{"n_layer": 9, "d_model": 512, "n_head": 16, "n_kv_head": 16, "head_dim": 32, "d_mlp": 2048, "vocab_size": 18652, "activation": "relu", "norm": "layernorm", "norm_place": "pre", "norm_eps": 1e-05, "positions": "learned", "qk_norm": false, "attn_scale": 0.177, "bias": "none", "tie_embeddings": true, "parallel_block": false, "init": "normal", "init_std_qkv": 0.0233, "init_std_o": 0.0289, "init_std_up": 0.0333, "init_std_down": 0.0333, "optimizer": "soap_variant", "lr": 0.0128, "lr_mult_up": 1.27, "lr_head": 0.00646, "grad_clip": 1.0, "warmup_steps": 200, "schedule": "wsd", "decay_fraction": 1.0, "decay_shape": "cos", "final_lr_fraction": 0.0, "batch_tokens": [65536, 131072, 262144], "seq_len": 1024, "doc_mask": true, "train_tokens": 772500000, "steps": 6013, "dataset": "wikipedia_en"}
Each number is 500 + 25 x the weight over its row's rms, rounded and kept within 0 to 999. Layers, rows and columns count from 0. Numbers have three digits each. The size before them is the row's rms in percent of the matrix's.

# down: layer 4 MLP down (transposed), 2048x512, rms 0.0333, rows 73-119, columns 384-447
# up: layer 4 MLP up, 2048x512, rms 0.0333, rows 74-119, columns 384-447
down73 072:474523496511536454564566506527464474473480491497485510522475495530508489456496492487525464506523504527480492534518513497513495517545485497463465521523485548450513489498516534497524514521552514
up74 119:481532461518472512524512474545453544521507491505507513495470440544499468492513492440503461457537509512491462477492491489504502509498513501502516509486480535517497530481497513517472507477547498
down74 108:523539509491532539514483512453465472465499479502480489479446528489515537509516497456513542505482472497499516493500492533483507531485506512462478474508474475490483501496538506503487561515485560
up75 095:529546524517530513518521498523454543523520519529542483536490517486492474489477476494495526504463457530532495540501484495538473516489494520519483518527503509542510547507465528501481490523512460
down75 095:468491515496485522504485527506461507493493482480506485436533492486482531465522549528522487558478477484510463480481538490536504509509524446483527482464513488492470556495493462486548551482475488
up76 095:511490472496502503519493497529428503481513503551563540508473466487500504537530540488499476494521511500531544517473526466480479485466491453483502506525495513476484493501495478478481483549507448
down76 105:498490543521483499554527501495508524468491509461489484471506547508494519516506483477508534482508493524480468470503494499547490503476534517497467504505532474483559502546469496476514510515519482
up77 109:484468496487489503468475539460556505522505484489506529534489500505490510530483507498482504446467476527487495493525495504543518526492496500497492467496525500485497496478496537532491502522523475
down77 103:522508523532492473494524539538471487461548478538463502481524478517487524491453474481487552528500519485458482510468463527475500524470507497513509505503471495485488523516520497508459516479520475
up78 102:519484479505489548520502491471510493489514523484499470488454483537502500517447505469494521483506473499490509507495508530509493566468464534526491479518474519506488475495474492545487500498455533
down78 101:470540498542509477492507518508495534519481477483548541527558497494479521494510522551489479495524532488508521483448536500491503456502504500504502486516507520471540516497491502502514483544496473
up79 104:498514501499467462513524513489458491469474505518496475476431489481495471434523507470484512464510495455480506507505537506524490501509514529560478458548559539512493548497475475487492460481511525
down79 108:492516482493511471496495515509489513527465474488484509537521499540479485500509503479539515522473511491462493477497503472507499512522474504482517483465447515526524503508529531520493576484532504
up80 099:556491577500492515512493492477495509509514524519490509502530532514511480489471508502485513506468498525512531475526521505526532466520497470489497520553510526518475498520527475492534552532468537
down80 101:496518511486525515493501505503481439467476476501508499501465531530495494483483490502466504499499520497489482483496487514462520518502502515498493502469509493504525489487494536462471484487492498
up81 108:493516500489476526548524522539519460550500543519524496478500481471504538458513499545520530480531485457418492496502509536499554506463519533496504494506460521484488539535472510511515511540497477
down81 103:565521497515521503484508465493529538484493493475516544531540506542474495514469505484478523524473532548526455478493521468506437471511533467465484508472528479529482514491476507473492516494544540
up82 091:502514517474476522479505507550503482513478526483457473517529490473519526476517503506502496543504511512482482487515528513514458467501541556505511502502530505503493505499487481490522540520451487
down82 090:512539500505535517501470477517476507549512493462480538548497486458458509530470510474487508506511511495494503454519538499501499537537506482498460526475513475499486484535496538488468474477494469
up83 112:548515493501486471516510504480491504483486511516469557499500454523493495479470524472512489514498464496434546526510472516506515488504477519505529519522491515497468512487483526483499496498516453
down83 116:478512527548515514523535500495483458517484510516499490495471463525505488517480521509472496460537542514554454494498479469499520557490568496516502533496489512513527506520489471476501501508526521
up84 099:492501510486496534469483504489518514538504485505490524543524513524494509557520462518491539537490521538544462490486521497541458510541521504494523441483522484511480503464450469499536456497568499
down84 102:490540471506506465469464547529483482502463451499515511493520467486474481494537490501514519474509492480509546495501476543488506520506458543466498542527566492501542520430498500501496513500487499
up85 108:508511546548530469513504507521541501486482554469510517521519479535493521472465494492495517509454514505481514495499517474570492473506500502508517482512467520476511522511525504521509487502519491
down85 111:495510485516467505431503520492534553510555477484520469548469536505513508472496560508499477492508518485514459520458538514472514539521542478430442500466528513516519496540530516499491511498493494
up86 089:486540452548501486539504531497501490515513552501520510495526534494521509492517500512505499533483526494527493472452525514520479485532499528542496465516514521489491483539514517466545497423517484
down86 091:518495520457521531482507505536569534514465487483504524490503532477477527515518510453513485505514470512460499534529483478561532452527489472493471516512470506481474529498459524457502462534494540
up87 107:524502508536519486489480521578516483514520528441477567509514469493474503531515507538487527534526572452517502531526494546436427467494504511505531527526516484562502458517516504450511514508484506
down87 100:492512487470465491510505518491501542478473510505489533504484525519528510502495459466518468488510483537527514488446495484522546505486498478485498434483500490482502497521482489559507529531521451
up88 089:499495493523480501457485500523514497516535488512527486526494479467511495478479463507547462483547514487497556475464491505519457490488512434549529494498505530511503490497545492522473528512476498
down88 093:482512508492508569519457461441459524487461497505487458504486506560463464501523501524505537470488494507479497470532493488489524484489505504502542487526498488538462481491457451524536558488495488
up89 099:503493478455480514492526515559491522503506505500513522499568470514446502465505451528500532505484492454461533490508507484497515503552553501520511531486501501488480498447513490501487470537515532
down89 097:514474532524500480510512537515464511541477490496474494537477535479516490499462494476499507476474492509517504527487495489479475490505500496511488514491492501474484487533511512518529469467473534
up90 096:498484505522458538520462530497513472466515521503470498512499478489488483508500474498467492536495465473500502510486487445529543498465506514488491524450530476468480507491500501501483527477485497
down90 100:510528485475513522479517510512505477467503441451524465527490510537529491456518492555481480514521490514452482516509493518534503501487521509488501511515483500494495467487539530513504541504473503
up91 090:505501522522495483520463465479485509494471500508492480483521531516532527507527467485551524515483515520521552466529507535534506433495497527522512515495493495500513479468478528480478523507457506
down91 086:503491496472463517532525505519494503489492441524520459463519493487450533516496530468466478457508482512488508464511530495461527536542514495498469473504505476504485486522477440473501511492486541
up92 103:499484504477532487493518522436460486490532529442537528488556497520490484475504504498469537464532530469545503481488518499575533545567459533545492519528489492498484487509493489481487500465483513
down92 111:498470498489453522465497473468550492536511527528466510525472510537505483493502512487539439556476498505533464530495496505480500489509503489466502502490497510566518509483495508494530494503533458
up93 114:512527558508463487482502543497443493504509530484446494500497494539488543535510492486500473506496502482477477473473513517517505516501495495521509537570560475497547524476499486504486469503507512
down93 107:467486491484553516502463483529496500475491533519465523508521506507481516523500488477475522468463493526553498485480514556479484480507473480528529505491488477513516534489469520498511475521510447
up94 106:518483504480571487510544461506493524491499469543529502465492484482480497446524482501501531486515497581518500511516461530433520477478500452534500483515526475533503550483528522526492562511445467
down94 101:530487501525488513493479516477508528479521525483437523488498540508499499487485474548464497516468505472485460470478534508473499507473535554489476488524504489480473476529539468508488486461466497
up95 084:514489485508503483472502511435481545480464467523484537459507485507526554503509522501500497467496525539505510492476518520513486517511503493491494481498461517498504479506517473476503513493498491
down95 081:495509485516508530523468461503510464473559504536493531496498493511532472507503486473455490519457501472515508540498497511539477507470510481501496505498525463513459505462497508515494536504492465
up96 103:508515511489495479525488534491517519512546514512481517516441491469497513475532503485470505498496498513485546424458473480473515497481507482535465474528496521503488488483503522520528540482456503
down96 101:460524515526502451474517473520459440498520474544503482520528520504507487472495496470520515519501526497498493506491457473486505483471529509510502520512495514492513497508492494543506478499485496
up97 108:554478487484501498527534525534547454518491510506518523468476502504477485513508531495498507454501499494487469540543440480481540501479470538455513435494489522423486476497509517523500532534546504
down97 102:481499540517498489494499496444510488526525541491499492491509470495508475509504491497446472518467504476474482512504555527456458500484502521503498534511506544466511512487463492441500518482497530
up98 104:514506509517533459508522518520506513532446536476531529496541520459478460508533463477484485549489485491482478502497486506524487511497471530474476524515449510498526499490533467470525514505537498
down98 099:486535521486476550474504500490481511479518501493473508471501506532504529513533524519536522453530463482459495528475491490525498487543508511499515569450455543510491539473482542506508485541476516
up99 114:492467492461510495511549512496501489475506498508486479480482524506511507474493462472517487482519518505465465523527509542514501532519509483508488515513529515509515471450467500524467451512490484
down99 118:532517508491455516490514493483545528467516531492435458485505490552459522526473503509448488519505432482482472454524549534492530526545512496514508527510493510504486485482482507456490530495468497
up100 093:512504498534492539478433466483502478482528492492482491529510525522527501467488501495572514484446488488497468511494476523538497516494452500535517477492535477502482500513465484493545500518527546
down100 095:543517503460517517497502486555489530474535513471485493558480503507487482489482482509521487530512473504513468502514508506488463492507508470492501508482516510475526519508519500510495479491459473
up101 099:499503442518480494493517487498508571503498491526501490499462540492522448497510457461485480486506505489530468459492494481466490481517525487491508511445499474520506511481502470509476545486556460
down101 094:514503492478526488532501468517443543481541513492447494513494517502435519467472521513511524439510411480525484509541490538493489488505554502492528494506529509467476498540509523501493488517441536
up102 104:493508513507450457516499502508537450474501474499528471503488480477512507524510491485447500472524496483511464488461495539567519506516493541497499467521480512533491486529502508496524505484497540
down102 119:510531488486550477493515482482498480507501480505489490535519449482489490517498476476536456491511449504488523480523483478468473414508551547534466493497497480479546499502472500531517502514523537
up103 112:518529465532469504457470522530524500502522504482509525455487455508516485505443504518458513490466519499495437494485431506480495515496498478445548530514476501532516482503470522530547572489490560
down103 118:506466536501512541457505495510520482504486523506460471473506486464482507490493483498463467474482496510564533537496510544512482470500505475505520502506522510476473534495498500488483487490513464
up104 103:542500544495551535513483456568502491527491508421528510514490501476521447497481526520502532511534534530477509546486492464445507450509520488481536486508497495505533481442487479507510465551512521
down104 090:487521499527463498547529492448520486449475477554499472523476507518508493510562472491507470506538509487535506506543512532585490534530506457503492510513487509475472503554520549488498522494487446
up105 105:524488467490502476488520523462567518508483497511515506456469509487498489486458528500476511543526477487479540469464509479514462525459513520468479493518534491561501485493456523479502536525513520
down105 110:514561487463522500528512479489463484537503455489485560510508495482523499502526517504508489532480523494476506518536500510523523493496480528501477462494527531484546511500536473503509467497478478
up106 085:504509498483535499534486502492505511505491443541506558446491559529467468463491500484495481494447545506479494505441473477519463487517499498526460464453480495532498488510470489505463507470523456
down106 084:499507480499478531509529493463495451488471482512498470451518465494506512506512491499471491508503490487493517484486493507510505485496501497477502487490494484484507505510509469495514540509466548
up107 103:493455469476554456543489470487498513494505514474488552554448499523501510490506497466490454516468521499490488461493535465504520471494532501533520484501502472470519516460518518523527474467476525
down107 097:526491499480502534512508449509488463486493474481508454516533487500518496480460504503539565494499518484526463487511450525507457504500505528506489559517544493492515514507447517486489494514456481
up108 111:523463475485488509474446444510530521502497534483492448500503495497506545521513519498555499487524490514521508489472482517499530506505502490466482469536503473475525475524496497506517501479454530
down108 117:495493519493517474454461485477511549494534487524490483492497511513528478481449506454537472467462533520521557535507528516493494490468513546498516472533525531488475497548502493493480485496501490
up109 102:470484506451498489500527502542467473482532504507515496466477541509474512487480506484498470530502488463514504502527500467489551487485486472476501512505530485489467484495478498474483482473477478
down109 112:528472541506500527440485456479508533520516507469524533459498512478475476515486503521499501501539478497542558526489554516506488489510532469481484537491528521524468492516539493494504509468529528
up110 101:485491523485483479525466520532505499469560521520537488539519465495502486523513473482478499478502490505517499498469491523545523494482533486492456514489545477561500516540468462533492485507519481
down110 095:534497511491517471461469480506496487527499545531524514496534484508465485530484519504534470456500529505550525498494456477520476467489496516514533506497531547480450504504460473496474500511489487
up111 095:515538517511485564480489494511412512494464517533491538477537499493527532529433469536508513506501479474491492511524485548528500518498509505509479487498506524524505521540474494536495500498513539
down111 085:494512472499505481467504541513554530508521496523486481507527503525469508521513536507471436532488530476512488524480474466504520474514467509465507489514478504490518475509468477513512461494507493
up112 108:520509456492520499501511533466496426480547460525501496479501458481491493491503529493472458514576526479486471486447473474467470534561503520469502516542482524489504507534480502474553519514526479
down112 109:516501517492488505500534491491499515517502504518513523515483564462498507539541480526510482485488479545499458470530523464455523521466506506550534486488486483507488459513455532525476509529507512
up113 099:475487498518495497466482531504498468502530495511497528520518487547481474540481489507470473526457496523492478548507532504503490518519507478488516501483480532532483494482515452485548491504529522
down113 088:521484541509520508488501533496531518524486479456489469539505493506513481514523497524515550552475584483458493497495484501516527458523495536516484519485503509490558517549501508511492535516506446
up114 090:531517549522534497516511520551505522483501508472499509540507492500545523482443528535536535537527490455530534486489511481490508496479534521465502473503490518467518507510537478509480509491547532
down114 097:477471521499467511515523512514506488448507500532520449507493492495488528527459490476471474479477540502543520495497480490484527506484513482501474500472513508520497492478476507464508462517458505
up115 099:486486502511521541487513519486468504502523483539532481495478412498475545495524494509477522518483494550451522509507544504456496529505477500493456476501520565528435507511518564488508479497479491
down115 107:493476524463503467519492521466520533503505465500496543519514520514462536460500480472479487524537494495513477492512511473528523481520529568522493485582467480498519516484486502503501493540498475
up116 104:480501507497539527438496514553517506466521483545489439479526494486476529492482505464531511461503439507528454512509450518476530459476476515460526503493504508476491488483552470480474521472468546
down116 113:494537473475513454487488519467553513511507506455557536523509553531500465496514487521545558533470528478469500546504501484483465516465496539513508481517503505531502523492481502501482501538487470
up117 095:473506513524517529518514499516530460473469494495507496500511459528477507524527481496496493461476524493533493523509505534595503503438526555511481513448574491507500478505479520489475522499497511
down117 097:475533499505447529498517490484494463488509518510544486452502515495494554479533491513531503512482510496524484490505462531498479538540519508429510508485510515504542497475502526534461474497514516
up118 100:519521542496487473511496472445510524497468508515536491505486501518472487492477490501532480435513540486483458523504478507457504471494484494491513523447506482527500512491478534465514505479514503
down118 103:473551436531482500550496505502520491513514450463517512530481500499504496498528497505525455492508526483525491468494464526535421498513499482499473487464493563495493507475440493453476524504460470
up119 100:492470527484472502486478532529490480466532470493512473504442450527527457495505539495522517511524496479447499461479490504479467501536528482547514479495528477519483511485511511493557481515511530
down119 102:506499478514503531503499450545505532557475479542522500506496509528523520499497490524491492492492464485491538490473512505478543456516494465503488498440499523495479513502447486515506520528500488